{"d_model": 384, "n_head": 3, "activation": "tanh_gelu", "norm_place": "pre", "positions": "learned", "qk_norm": false, "bias": "all", "tie_embeddings": true, "init": "normal", "lr_head": 0.00474, "grad_clip": 2.0, "schedule": "wsd", "decay_fraction": 1.0, "seq_len": 2048, "dataset": "wikipedia_en"}
Each number is 128 + 32 x the weight over its row's rms, rounded and kept within 0 to 255. Layers, rows and columns count from 0. The size above them is the row's rms in percent of the matrix's.

# layer 5 MLP down (transposed), 1920x384, rms 0.0595, rows 664-716, columns 64-127
size [101  96  95  96 109  93 102  98  98  94 102  99  98 108 110 104 103  94  91 102  99 105 102 101  93  96 112 100 105 104 110  86 106 114 103 116 107  99 106 100  98 104 102  98 114 101  95  97 102  97  98 107  98]
[[ 51 103 120 157 146 158  85 135 113  93 137 150 128 163 136 176  81 111 134  82 147 121 140 169  74 115 138  51 148 142 188 172 139  95 130 136  71 135 175 110 131  82  90 155 158 165 118 122 139  90  32  66 130 169 172 120  99 118 131 164 131 192  87 131]
 [179 152 115  40 123 133 135 195 128 151  96 135 204  75 120 108 178  89 122 171 159  70 112 165 126 106 121 150 153 169  68 150  94 158 152  78 139 117  64  96 156 115 105 117 120 118 175 142  84 120 105 147  75  98 124 110 130 159  80 192  87 156  90 172]
 [ 80  83 165 120 189 140 164 157  78 121  94 104 155 192 129 140 159 103 179 112  97 137 135 147 108 149 126 151 159 141 123 141 102 124 115 152 114 143 143 100  52 116  96 117 116 115 139 168 177 145 144 105 158 156 119  95 114 130  84 117  90 139 111 140]
 [105 159 167 184 195 124 144  74 111 118 134 130 154 148 163 140 129 201  98  98 119 139 158  77 177  97 160 169 116 155 110 122 174 177  76 137 184  88 173  86 142 127 119 113  80 155 126 109 125 158 127  57  86 151  88 105 118 129 150 115 133 164 118 131]
 [ 83  71 163 108 130 183 160 106 174  98  81 178 176 141 137 125 112 115 156 141 154 141 103 132 173 167 138 107 163 122 131 121 180 142 126 111  87 137 132 161  99 215 137 134 112 115  93 126  67  91 113 173 131  96 134 131 108 129 137 124 179  95 180 116]
 [119  98 149 149 137 162 133  89 143 148 172  75 135 117 191 114 150 104 125 104 175 137 225 128 114 111  88 132  73 127 116 163 173 129 128 153 166 149 164  94 129 122  67 177 128  91 197 160  91 207 126 122  55 116 156  82 161 104  97 131 135 105 114 172]
 [126 126 145 143 121  74 154 168 153 149 180 149 119 104  68 123 152  93 116 112 109  85 156 142 138 138 141 132 118 165 119 133 112 101 108  99 155 116 144 126 135 151 131 108 191  96 117  91 104  77  95 112 170 161 199  31  86  91 129  81 161  45  95 116]
 [115  75 136 111 142 166 155 155 129 137  96 115 112 132 111 109 167 137 199  90 118 124 115 117 101  88 117  54  95 135 117  78 104 109 136 128 103 165 113 160  91  96 131 179 124 160 148 149  93  99 103 157 102  71 107 160 125 143 107 109  96 133 151 141]
 [ 94 113 119 130 196 109 151  83 111  76 150 132 123  81 147 156 121 129  56  72 124 163 166  97  94 146 153 152  81 128  84 120 185 153 124 135 108 150 119 157 153 124 209 140 126 107  80  94 135 145 195 174 141 140 146 120 153 141 145  83  70 134 103 133]
 [103 114 104 162  88 109 148  94 100  96 120 175 124 183 137 141  76  35 121 126 183 166 168 130 169 164 134  55 135 117 113 122 177 181  92 118 102 141  95 115 134 146 132 131 100  95 170  75 180  73  90 153 146 147 122 171 109  48 165  94 123 140 115 112]
 [ 97 117 147 126 116 119 194  79 133  96 195 137  77 111 151 131 158 100 144 124 185 169 105 131  93  96 147 149 112 107 148 138 125 121  90 136 223 133  96 113 142 122 179 132 209 132 126 108 106 155 128 154 162  81 120 104 164  92 177 139 115  86 152 123]
 [133 138  98 124 127 121 151 110 158 108 121 152 175 133  93 111  93  97 137 127 113 104 133  83 145 127 112 152 117  47 125  93 158 140 159 173  50 177 158  65 131 191 168  97 154 102 106 141 123 131 119 199 117  94 100 170 179  93 161 181 145 180 149  77]
 [154 147 106 113 128 162 111 184 105 174 131 152 146 124 120 109 136 155 136 148 164  70 110 128 108  73 125 163 132  81  47 158  98  72 141  97  65 125  77 119 177 139 155 123 126 119 181 204 186  64 118 123 113 134 147 187  92 150  94 138 103  74 125 114]
 [138 101 117 128  86  93  86 100 120  89 128 117 131 165  79 141 151  97 124  60  91 147 108 186 166 129  91 174 137 137 150  94 123 130 166 204 122 153 110 118  93 200 150 159 146 150 172 103 165 191 174 113 158 193 128 183 145 136 118 120  87 175  92  63]
 [118 158 172 123 145 105 164 200 162 151 152  48  85  92  82 186 149  44 101 126 105 115 101 103 134 201 141 118  94 139 117 147 110 116 105 171 106 113 170 108 167 106  88 201 132 110 137 164 143 206  95  51 135  88  81 184  98 138  87 108 101  84  98 137]
 [131  98 111 120 151 156  99 158 137  96 104  98 143 103 118 113 153 123 110 110  44 145 129 136 148 126  64 144 165 133 137 108 100 118 138 123 124  76 144 161 119 139 102 118  77 170 136 150 114 103 116 118 100 126  95 103 184 146 132  66 182 111 132 167]
 [ 85  89 147 155 110 112 113 123  95 177 115  88 111 136  68 103 117 165 193 164 137  83 182 150 169 108 188 137  91 135  60 147 145 126  49  96 136 111 127  89 150 163  92 145 175 165 173 168 126 101 124 124 121 151  73 142 169 168  98 109 103 149 116 150]
 [163 130 115  79  68 110 150 156 138  73  66 160 165 116  87 115 162 182 144 155 161 133 172  91 155  82 116 201 194 153 120 122  55 146 142  98 110 153 157 177 107 120 173 145 136 142 109 127 106 154 118 118  47 111 155 109 112  84 207 104 114 105 156 115]
 [114 123 109 141  89 120  69 105 157 135  98 167 109 201  64 100 117  64  99 111  87 144 154 171 111  91 160 125  83 164 127  85 122 183 115 140 168 128 103 100 144 172 160 134 119  94 172  79  75 128 179 134 117 158 110 117  94 155 162 104 180  98 164  49]
 [ 95 116 118  78 129 151 115 172 141 116 147 122 173 108 130 141 134 106  96 159 138 164 143 122 171 101 128 185 104 116  71 135 141 106 147 150 111 138 111 121 137 135  96 159 133 149 106  99 152 158 149 144 161 115 116 181 154 169 133 136 180 148  92 112]
 [118 108 146 126 147 126 130 104 107 125 126  90 129 139 106 123 149 128 146 123 125 115 127  67 190 168 124  76 120 113 139 113 134 130  92 110 103 137 155 111 135 125 118  90 103 124 166 106 129 181 118 132  97 117 106 124  94 138 119 180  88  95 150  99]
 [ 90 149 160  96 149 128 224 150  95 131 139 102 188 154 209 117 113 110  74 192 153 203 124 142 153 131 151 113 165 139 107  57 143 211 145 131 107 195  99 129  77 114 129 166 127 106 116 129  71  85  90 107 122 139 109 124  80 138  66 116  60  60 194 136]
 [141 201  77 101 144  52 174 110 133 123  71  41 207 146 168 129 114 179 139 100 131  86  98 115 125 109  96 106 128  63 132  71 170 121 144  96 181 127  76 128 125 107 130 136 169 181 142 129  39 133 145 127 141  77 157 176 136 142  67 128  94 157 146 110]
 [148 103 103 131 165 102 109 149  69 163 148 139 131 136  88 156 158 203 166 134  98  56 133 134 166  63 117  40 162  79 180 149 139  74 110  92 139 151 129  94 114  96 177 189  94 103  72 113 114  62  93 110 137 168  99 126 170 103 142 159 155  87 104 127]
 [112 168  65 149 213 121 103 106 166 102 166 102 147 100 156 100  97 134  98 128  92  90  73 123 125 104 165 137 135 140 140 175 144 124 124 117 115 124  95  85 131 126 181 139  64  85 144 102 112  76 138 137 175 123  88 107 108 129 147 118 194 145 155 139]
 [ 91 144 160  83 115 119 144 132 153 153 134  91 111 159  90 108 143 117  87 167 135  94  99 118 109 116 150 106 154  91 161 154 175 144 151 111 174 153 153  32 160 158 112 123 120 123 159 130 159 171 138 148 105 100 172 112 140 159  83 128 159 160 158 142]
 [ 84 167 157  90 117 155 132 112 133 138 176  50 110 134 158 149 136 102 186 128 129 107  93 101  89 107 134 136 151 120 138 143 163  86 154 145 170 133 148 105 191 160 125 163 179 161  88 141 115 116  94 161 103  89  39 142 138  87 132  87 187 130 160 152]
 [108 100 143  99 159  92  84 180 135 115 125 133 160  93 135 154  91 131  79 113  96 122  80 179  82  56 129  81 153 180 104  94 137 133 129 162 147 212 131 121 151 104 106 109 120 125 189  65 121  24 137 161 107 113 107 144 127 123 173 141 116 124 182 117]
 [139 165 102 161 120 143 111 167 135 126 133 116  85 121  79 170 157 101 106  33  87 167 116 105 144 132 102 121 146 139 166 153 129  96 123 111 133 106 123 160 152  83 146  92 164 112 104 197  65 174 129 159  99 157  91 121 102 170 149 155 154 130 123 117]
 [ 69 123 122 106 100  95 139 126 108 166 140 158 115 119 121 186  91 172 130 187 155 138 131 151 172 139 133 144 121 113 181 133 114 149  59 128 208 180 121 104 116  46  57 133 187 145 107  97 165  84 107 185 174 177 134 133 147 158 106 112 164 151 138 173]
 [ 72  73 116 111 143 144 128  77 138 134 164 161 114 106 126 113 113 134 120 186  94 115 168 134 123 132 157 111 169 135  94 141 186 152 143  95 170 158 150 141  50 181 129  77  64 184 218 145 122 121  87  67 178 195 199 109  87  88 114 148 127 125 159 144]
 [ 85 131  50 151 146  75 140 103 110 163 177 100 147 144 111 113 193 122 148  66 102 141 133  89 130 169 148 175 108  89 146  89 102 220 147 136 197  91 126 125 116  82 117 157 168 129 119 118 143 115 112 161 147 132  85 123 126 136  59 147 140  90 146 172]
 [163 139  74 132 108 124  77  94 179 153  64 146 139  99  93  90  82 159 148  82 172  90 154 142 187 141 115 159  99  54 113  95  88 130 145 119 148 143 152 175 161 113 115 199 131  67 113 118 145 130  92 135 142 139 126 147 103 154 120  99 164 124 141 100]
 [ 56 122 123 101 137 114 168 133 143 163 112 135 125 148 125 163 108 147 131 142 148 156  87 163 177 112 114  74 125 111  88 131 181  42 159 172 102  97 159  92 160 130 104 185 147 155 107 143 203  41 136 151 176 132 112 133 112  89 140 104 146 103  83 137]
 [119 143 116 101  82 136 146 164 173 164 133 112 134 101 130  87 144 107  83 115 175 151  56 128 119 170 156  99  80 110 155 110 108 137 125  67  65 121 138 194 135 138 161 177  70 162 142 154 118 127 122  96 103 160 128 117  95 142 180 128  77  65 169 154]
 [ 98  94 107 175 136  88  92  66 107 157  69 143 175 171 166 121 160 168  18 174 113 116 106 167 103 162 129 130 143 154 147 117 163 106 136  99 108 129 160 161 105  80 146  91 145 144 114  65 166  80 102 128 138 169 138 128 110  93 124 194 140  89 136 110]
 [132 119 133 162 105 132 201  99 174 113 153  88 106  85 119 114 133 117 145 136 162 198 178  81 102 145 134  52 161  70 142  94 130 115 100 150 147 154 161  92 112 135 132 178  77 129 108 153 153 120 152 116 192 151 139 143 141 113 103 126 128 132 137 157]
 [128 185 121 154 147 183  91 157 121 127 158 123  97 148 147 114 142 146 118 185 112 119 139  57  37 117 175 175 167 119 146 111  77 133 151  77 119  90 110 113 144 131  97 133 106 153 117 138 120  82 116 160  69 161 127  99  89  31 130  90 144 120  95  89]
 [ 61 160 142 133 141  78 140 102 139 145 117 194 107 148  72 114 125 165 119  96 147 107  85 143 185 118 137 120 122 101 162  42 118 149 129 163 168 121 152 149  75 182 109 116 162 152  88  86 137 133 114 116 120  67 118 128 108 156 129 133 100 139 135 155]
 [ 50 120 131 173 120 126 126 160 210 112 165 101 158 140 104 172 185 127 108 182  60  85 119 173  83  75 141 121 145 145 101  84 124 150 118 104 158  80 147 101 103 121 170 107  81 169 171  91 172 117 117 113 106 177 139 121 169 205  84 127 172  91 137 178]
 [120 157 181 144  93 135 112 142 127 130 123 160 165 118 107 146 114  77 138 126 117 115  88 116 101 138 120 120 127  59 148 101 115 169 128 122 198 107 117 187 154 119 164 128 126 163 175 100 120 121 167  80 113 135  71 146 137 138 156  74 146 154 157 175]
 [177 134 142  95 115  52 130 134 112 108 164 112 113 189 137 158  70  75 102 192 102 121 125 156  84  88  86 139 130 161  82 160 161  85  82 159 175  82 131 195  74  75 170 106 132 192 170 137 140  63 130 150  68  90 188 105 105  94 103 197 149  95 118 148]
 [ 76  98  78 106 158 120 136 175 146 127 164 101 174 170 168 172 115  96 109  89 133  81 164  98  84 119 159 156 138 111 122  93 142 114 152 135  61 161 170 150  92 125 125 176 134 127 120 141 149 111 128 116 138 146 138  99 127 195 120 122  56  83 134 134]
 [161 170 120 124  67 102 152 135 109 174 121 105 157 146 143  76 138 148 113  84 128 123  83 109 159 136 124 135  99 161 115 163 170 147 123 115 126 107 118  47 150  92 138 122 123 185 116 105 105 200 135 110  96 130  97  96 187 106 177 145  94 165 124 126]
 [ 58 115 121  84 135 149 201 150 128 114 174 145 136 171  81 148 155 137 132 120  91 136  93 123 126 105 110 105 109 143  75 100 104 117  84 128 130 155 127 111 151 145  84 133  79 132 188 140 119 107  22 160 126 124 100 104 133 152 115 109 150 108 148 132]
 [113 147 118  76 166  48 126 121 153  96 136 126 164 134 107 118 137 151  74 112 168  72 108 106 124  99 103 138 146 136 163  76  49  75 118 150 160 109  97 135 122  97 187  71 178 157 170 104  88 118 148  93 153 146 180 129  64 104 166 147 148 159 180 113]
 [133 162 145  97 106 132 131  87 150 117 128 136 100 128  88 127  70 151 181 169 150 134 157  75 125 161 132 121  91 120 140 120 169 157 115 113 111 132  67 191 164 122 119 133  74  95 175  95 114 108 157 144 140 214 166 190 141 113 120 137 179 128 103 125]
 [ 85 109 157  95 158 139 206 139 138  98 188  93 104 165 109 189 188  63 118  88 102 131 133 153 147 150 185 140 112 101 105 149 104  69 116 129  81 158 220 171 132 163 163 160 113  99 176 140 170 180 178 107 147 134 130 107  99 226  85 163 103  90 128 121]
 [143 147 195  92 112 108 130 141 136 188 141 152 108 112 131 121 108  41 165 170 179 153 120 126 111 128 153 149 185 101  99  36 118 162 133 109 137 129  93 149 142 173 165 155 183 137  80 148 117  89 118 161 141 141 115 135 174 181 129 111 138  36 160 110]
 [ 77 101 147 141 147  84 123  86  97 132 147 112 144 101 147 165 183 213 100 192 224  91 157 125  94 167 131 143 172  48 132 102  73 144 127 111 112 143 145 150 131 113 148 147 138 156 141 156 101  94  77 163 107 126 134 143 143 127 124 108 127  85 145 149]
 [117 121 131 108  96 139  89 170 101 117 150 106 185 127 122 112 180 163  59 123  74 185 121  44 111  78 180 148 136 131 118 148 136 117 160 123 156 131 148  87 176  77  96 121 103 120  96  97 127 135  92 122 135 159 130 107 102 127 107 145 137 108 154 148]
 [ 35 109 137  70  96 127 118 121 155 102 142 107 138 174 124  99 186 123 103  78 129 195 128 145 126 137 152 169 148 145 191 140 123 130 182 128 135 147  80 142 100 117 144 142 158 186 133 108 150  85 144 126 146 107  92 102 114  78 126 161 140 106 102 138]
 [ 53 129 165 153 110 177 163 145  94 135 144 138 115 133  87  72 106 144 131 117 165 147 136 141 144 211  89  95 126 114 139 137 108 102 109 108 131 141  66 161 111 125  90 128 133 109 136  79 126 115 151 158 171 134 110 177  89 157  98  97 159 140 140 152]]
# layer 5 MLP up, 1920x384, rms 0.144, rows 665-716, columns 64-127
size [101  98  99 108  93 101 101 103  98 109  98  94 110 119 107 100  97  93 105  98 107 101 106  92  93 104  98  98 106 107  87 109 115 102 110 107 106 103  97 101 101 101 101 112 101  97 105  92  89  96 109  99]
[[138 121 142  98  83 174 114 144 134 147 157 120 137 165 175  94 157 111 154 188 139 125 105 130 112 145 108 192 160 142 156 112 221 132  78  92 115 132 187  54 112  93 163 200 121  83  98 134  89 146 126 116 161 150 135 127  74 129 143 140 105  97 149 138]
 [123 130 135 107 123 170  80 116 119  92 105 115 102 184  87  88 104 133 129 156  90 145 119  94 148 143 144 125 139 195 133 126 119 145 114 128 142 145 122 157 159  97 117 142 108 159 145 149  83 113 122  84 127 113  70 157 103 171  89 147 130 153 108 117]
 [ 95 136 181  94  63 140 163 100 155 137 179 129 183 147 158  95  79 148 203  91 108  68 127 141 131 182  52 150  80 149 103 110 133 158 128  95  96 192  92 197 173 106 156 207 231  99 108 145 131 165 172  88 169 140  83 107 149 142  74 147  60 117 156 166]
 [ 69 138 105 152 117 172 147 167  65  92 141 137 150 137 177  79 134  83 110 126 143 148  96 112 162 178  62 145 112 178  59  88 158 137 106 142 155  57 146 176 139  85 135 143 148 192 115 185  98 140 120 165 113 111  99  76  95 116 137 196 157 168 102  97]
 [137  80  95  91 141 157 125 162 173  90  86 135 130 144 170 104 164 142 160  60  76 103 110 134 186 125 113 110 138 187 101 117 114 111  57 139  82 143 153 145 110 158  84 145 189 120 118 133  94 126 127 133 184  89  89 143  99 133  96 171  91  98 118  94]
 [147 147  76 193 113 143 155 136 102 150 129 152 120 108 165 162 143 131  93 142 115 163 132 185 142 113 137 138 101  79 163  78 163 109 161 200 104 145  73 108 135  62 161 165  89 186 142  81  98 107 120 150 181  84 124 139 144 144  87  91 131 168  82 118]
 [ 98 129 114  43 131 145 107  93 145 154 104 106 116  83 178 138  90 105 202  82 117  78 158  65 101 134 148 157  90  30 163 116 153 120 129  93  85 126 152  84 101 130 121  90 112 123 128 185 127 142 128 139 172 101 138 138  95 117 111 120 126  23 133 163]
 [ 99 151 123 174 155 175 139 164 199 142 168 144 147 106  84 150  73 122 126 148 150 110 120 117 102  93 148 140 109 121 117 141 111  82 123  65  74 176 151 122 130  76  66 144  58 134 163  99 111 184 174 118 115 147  94 137  88 102 137  91 130 148 115 158]
 [162 113  82 124 110  89  77 130 105 148 138 177 111 111 145 124  73  94  98  71 123 121 163 175 129 105  98 119 184 104 118 186 179  91 163  87 161 125  88 113 174  78 103 149  87 145 125 142 109 138 155  71  57 145 129 142 122 112  67 116 196 121 133 118]
 [166 110 116  84 131 159 119 148 169 120 138 195 155 193 102 164 139 171 108 114 113 136 185 147 122 107 133 114 168  91 128 157 133 106 165 199  83 149 166 108 140 144 107 185 137 125  56  87 137 147 145 126 155 155  91  94  84 139 168 101 110 143 117 144]
 [116 169 168 142 133 147 117 165 126 137 100 233 112 157 138 143 156 140 151 130 167 150 126  91 228  69 118 133 165 141 164  89 185 158 120 123 111  70  98 106 129 152 130 124  91 137 110 101 147 120 135  50  81 109 128 128 105 177 164 156 166 154 107 112]
 [125 105 119 155 151 129 127  84  50  85 116  87 102  98 137 120 181 125  89  89 148 159 117 178 105 157 150 153 171 135  53 131 171  91 190 149 142  87 170 120 189 155 148 162 127 115 157 151 134 140 133 139 175 137  77  82 154 144  59 117  87 103 118 129]
 [116 182 136 139 136  74 126 131 123 145 130 142 104 194 138  85  72 157 165 150 138 146 158 125 139  56 156 102 110 113 135 161 182 144 133 133 118 136 113 114  91 103 109  95 146 153 151  91  38 144  86 134 184 136 135 145 140 100 140 162 144 106 106  88]
 [185 158  71 122 140 129 158 131 119  93 151  76 143 167 149  90 196 184 126 180 153  66 123 175 135 168  90  48 109 149 130 163 107 102  76 110 128 163 152 156  96  79 122 152 150 127 115 135  84 154 115  97 128 115 121 126 138 204 112 100 163 144 151  94]
 [142 156 149  80 135 186 153 144 112 143 150 108  99 109 141 177 143 120 169 125 140 115 198 100 104  75 187  91 181 154  86 146  88 149 117 114 104 116 104 103 106  70 121 139 128 117 104 112  87 214 104 144  99  94 103  97 114 128 134 134 111 102 106 104]
 [152 116 165 148 144 131 175 130 108 107 110 115 116 130 123 110 147 142  65 141 161 131 159 141 116 164 113 104 152 122 128 166 121 113 156  53  53 147 155 162 100 183 148 136 104 149 127  91 120 120 115 205 121 156 121 191 144 138 141 165 198 165  42  56]
 [111  96 134 152 154  97 138 109 132 170 166 161 187 144 103 135 134 115  89 109 150 122 170 135  87 169 126 107  75  86 186 145 157 136  50 127 130 112 110  77 145 139 145 113  87 114 137 128 114  94 113 138 153 160 107 152 133 122  67 110 154 157  87 133]
 [136  68  72  86 121 138 133 106 154 122 108 167  88 123 160  55 139  90 112 122  88 159 140  92  96 120 112 138 113 146  77 144 117 110 151 166 140 195  96 113 116  87  73 108 108 149 132  87 135  84  87 160 136 120 131 104  74  89 102 109 138 167 133 129]
 [136 149 133 141  95 114 127 108  94  88 127 148 106 126 135  55 168  86 111  82  89 150 171 171 131 130 114 180 196 107 156 135 111 146 139 163 119  89 189 143 138 136 128 149 140 149 156 125 111 137  81 170 140  49 148  74 109 126 112  79 137 141 141 175]
 [132 154  97 123 125  98 117 101  86  97 180 126 128  99 170 186 131 132 142 100 139 181 165  72 103 141  69 144 114 156 162 193 128  95 113  85 149 104 101 132  96 115 132  74 118 122  62 147 153 125 142  20 146 124  77  89 160  95 117 141 113 100  81 120]
 [138 103  67 149 121 136 177 110 112 210  89 152 182 110 108 105 127 117 116  91 136 168 118 127 103 128 114 157 126 155 109 155 113 172  54 180 162 137 148 137 209 134 150 132  83 116 112 142 130  73 144 152 122 154 173 106 143 150 100 118 109 109 112  74]
 [136 129 204  96  85  63 139 159 103  99 102 129 162 108 104  86 146 114 132 113 130 106 141  96 162 169  65 201 125 127 148 122 130  75 142 100 155 179 158 150 117 140 132 147 128 138 156 139 104 151 146  88 134 138 179  87 120 176 126  66  49 197 133 166]
 [114 107 150 159  75 199  91 151 134 166 110 120 142 153 177 112 108  87  96  82 140 111 112 128  86 150 120 130 143 147 143 201 142 196  94 106  96  70 134 121  80 124 118  65 136 223 146 203 120 142 182 139  94 179 122 126  86 140 187 110 134 132 158 153]
 [210  88 105 128 118 106 142 101 134 124 122  84 172 103 133 173 173 121 114 160 202 137 110 127  84 116 136 173 108 202 122 102 140 100 110 122 112 110 127 127 109 130 104 138 116 152 176 132 122 118 147 154 143 109 176 131 169 126 109 126 153  95 120 179]
 [ 70 144 120 157 124 105 146  95  57  91 156 117 127  74 178 104  87  56 110  78 126 159 120 124 118 144 112 154  96 202 132 134 146 107 164 148 145  92 130 180 186  81 129 204 137 185 132 143 124 104 148 118 153  85 122 101 148  79 106 131 118 132 163 114]
 [ 99 156 106  76 123 159 143 147 109 134  41  81 150  98 110 152 117 186 189 113 116 135 128 125 122  95 100 156 157 118 137 142 105 130  97 128 140 173 165 107 123  90 131 150 106 179  85  92 127  75 112 137 117 172 131 105 139  90 153 152 152 108 111 115]
 [138 115 146 169 127  94 119 162 129 104 107 188 133  77  95 124 181 143 154 104 157 132 123 127 120 152 106 160 128 156 125 113 145 156  92 118  98 105  85 130 110 131 172 169  94 130  95 220 115  71  89 135 100 137 117 105 123 201 168 119  91 136 140 132]
 [ 84  72 135 167 113  97 164 162 131 126 121 104 142 171 165 107  97  82 132 117 166 120 161 123 143 115 163 187 176 105 121  99 168 110 104 115 129 111  91 115 108 187 180 148 108 138 149 126 108 131 139 124  71 153 107 134 143 127  78  44  65 102 105 152]
 [118 110  91 192 102 121 107 147 109 151 144 208  89 132  79 121 160 167  67 103  82 147 159  90 114 112 145 135 133 145 100  97 187  94 143 114 141 110 124  89 132 129 131 153 106 154 174 121 160 163 178 136 212 111 122  95 137  67 132 174 104 127 109 151]
 [134 119 107 111 140  57 165 137 161 111 126  91 158 117 101 190 124 165 119 155  95 101 109 165 166 122 147 115  93 101  82 115 174 108 101 178 121 114 191 154 176  99 129  73 104 137 109 103 108 111 138 110 142 124  82 132 117 188 220 116  60 120 153 112]
 [150  99 103 101 175 122 129 170 138 115 134  92 139 134 161 110 103 148 109 150 127  64 141 148 120 154 146 121 128 142 156 170 107  85 101 100 110 151 147 130 142 157 121 117  32 131 163 175 123 121 187  98 131 133  76 135 108 120 164 126 120 139 170 133]
 [110 115  91 139 109  97 128  98 125 206 129 143 104 124 150 129  22  71 189 102  55 123 169 140  71 133  91  38 167 116  86  85 145 103 122 163 132 135 178  89 131 133 112 119 109  64  78  87 146 144 104 152 116 178 101  98 103 156 144 137 111 115  82 151]
 [ 95 138 118 159 119 125  95 136 150 152 137 133 179 153  93 175 168 132 109 150 143 137 180 151 141 138 124 159  76 100  88 156 165 115 143 115 127  98 135 129 153  66 128 138 112 145 100  91 159 126 135  82 128 147 127 157  97 165 125 163  90 211 106 150]
 [146 130 140 128 151  80  94 137 122  84 171  84 184 145  79 151 116 136 200 110 104 107 188  91 119  47 113 131  77 109 159 194 115 103 171 153 121 131 121 146  71 157  85  84 119 150 139 116 144 130  84 168 115 169 113 111 124 115 145 160 110  89 140 114]
 [119 146 117 114  97 179  93 101 129 118  90 170 152 180 158 100  69 175  80 124 109 159 156 183 131 157 134  95 134 179 148 159 142 117 148 111 128 134  56 134 118  74 123 149  85 158  59 122 112 144 117  94 217 140  96 161 121 112 136 151 137 105 110 135]
 [175 118 106  45 119 136 106 147 188 125  85 194 123 171 138 141 126 173 117 233 135 156 130 148 100 133 130 153 133 126  97 137 124  93 129 175 131 135 113 140 159 110 143 132 162 138  84 108  48 123 196 168  77 158  54 163 177 144  90 121 108 153 145 114]
 [118  85  91 141 139 125  85 112  72 104 108  87 182 122 201 163 135  81 137  88 142 121 158 158  66 135 119 168  86 105 175 127 143 134 125 120 110 108 103 181 136 108 168  91  91  92 171 126 121 157 183 131 150 171 121 118 143 134  80 108 124 109 125  74]
 [150 114 136 113 129 124 139 121  97 203 133  61 148 183 114 114 128 171 138 122 164 192 118 128 123 137  99 129  90 149 160 109  95 138 161  78  86  92 131 192  62 143 181 130  98 117 149 146 111 168  75 199 118 136 122 135  90 174  92 118 110 151  82 133]
 [117 165 131 113 125 141 138 107  67 160 153 151 125 160 146 143 141 132 125 116  78 131 106  83 112 139 122 120  86 132  24 105  96 151 166 188  92 125 152 143 156 163 179  98  85 112  97  75  98 116 122 122 121 125 115 145 188 157 182 132 135 118  94 143]
 [120 131 136 123 106 104 159 117 172 115 143 166 175  97 124 136  68 174 190 118 117 198  94 109  52 111 165 144 108 108  94 157 149 124  98 148  72 152 140 123 151 127 100  93  87  94  87 183 106  95 161  81 149 143 198  75 105  87  60 133 154 117 118 106]
 [114 144 121 150 108 130 161 123 124 123  91  95 167 131 153 154  56  87 103 126 137 134 139 152 155  81  76 149 120 175 123  84 147 138 135 142 133 109  87 133 161  87 154  92  83 129 168 101 128 113 125 148 123 108 187 145 111 125 117 118 177 106 143 151]
 [ 82 157 156 141 179 112 161 143 129  98 118 160 143 137 115 152  99 105  93  77 100 118 181 107 161  90 134 107 134 127 117 134 143  79  80 109 154  37 202 127 122 110 126 137 174 116 131 177 117 155 107 137 154 154  53 172 132 147  95 163 124 181 162 121]
 [126 113 126 162 105  96 113 129 162  98 123  89 149 136  97  53 121  99 129 100 172 177 143 134  66 130 125 155 117 137 111 160  85 128 133 171 108 155 151 155 164 114 141 122 140  91 120 161 120  53 152 128  94 137 148 169 177 139  96 115 212  77  66 129]
 [119  59 125 165 131 112 101 173 159 121  90 161 108  97 151 130  90 116 128  45 121 136 183 153 124  98 164 168 137 124 160 171 102 142 129 174 121 145 120 197 133 149 140 103 124 159 175 100 179 112 172 130  86 141 149 163 173 143 122 157 105  78 141  86]
 [103 132 123  99 132 160 134 131 102 110 193 123 100 128 144  80 138 102 155 140 109 182 159 180 131  89 132  65  67 122 130  87 119 139 107 135  86 133 117 121  85 186 124 136 202 145 137 183  96 117 124 141 110 137 220 112 171 142 139 131 164 143 149 162]
 [144 108 153 167 137 213 131 137 105 162 171 112  78 102 135  96 149 121 127 128 156 135 105 107 117 126 129 157  87  96 150 129 131 129 105  96 135 163 159  64 150 125 161  98 149 114 156 119 150 224 158  80  75 138 146 118 124 104  86 115 103  73 116 119]
 [199 126  79 146 111  92 157 131 106 102 154  71 151 127 156 169 142 155 123 135 110  75  98 132 137  76 108 131 146 108 119 120  81 130 103  78 107 134  29  95 140 114 140 158  70 176 131 113 110 164 130 132  75 126 143 135 124 166 106 193 120 100 150 113]
 [115 149 118 139 131 148 130  94 137 172 102 126 115 141 133  57 110 150 174 125  96 111 117 133 142  98 134  98  88 108 135 105 143 133 168 155 131 161 153 111 122 164 149 128 124  60 117 113 186 159 150 108  89 119 197 128 145 159 122 166 171 130 105 153]
 [ 83 108 100  98  85 174  17 145  97 157 108 138 130 141 124 142 102 121 104  54  94 205  94 108 155 120 108 128 114 189  77 164 165  94 144 142  78 122 201  90 123 142 157 151 162 179 132 133 139  54 108 130 174 153 134 148 149 145 160  78 135 140 127  88]
 [133 104  81 155 143 184 115 114 105 136 136 194 170  97  99 134  81  84 157  88  68 157 136  58 111 134  92 151 105 117 126  99 137 108 127 127 153  72 104 179 116  84 115 127 146 123 130 102 141 212 172 145 119 128 108 128 133 124 142 100 148  65 141 142]
 [132 143 198 106  82 126 135 206 109 162 120 105 189 162 126 135 176 121 185 159 156 131 105 122 118 156 160 111  58  96 165 143 147 155 128 174 179 144  69 104 137 139 144 112 112 137 138  79 116 117 112 122 113  78  92 169 143 118 138  81 121 131 153 113]
 [124  62 127 181 157 164 177  98 105 133 137 155 187 142 110 105 108 132  91 137 122 124  50  60 141 126 138 145  80 100 104 112 143 138 155 112  76 148 115 126 204  92 114 152 143 131 118  78 134 142 156  69 105 103 139 133 153 189 110  91 120 148 120 109]]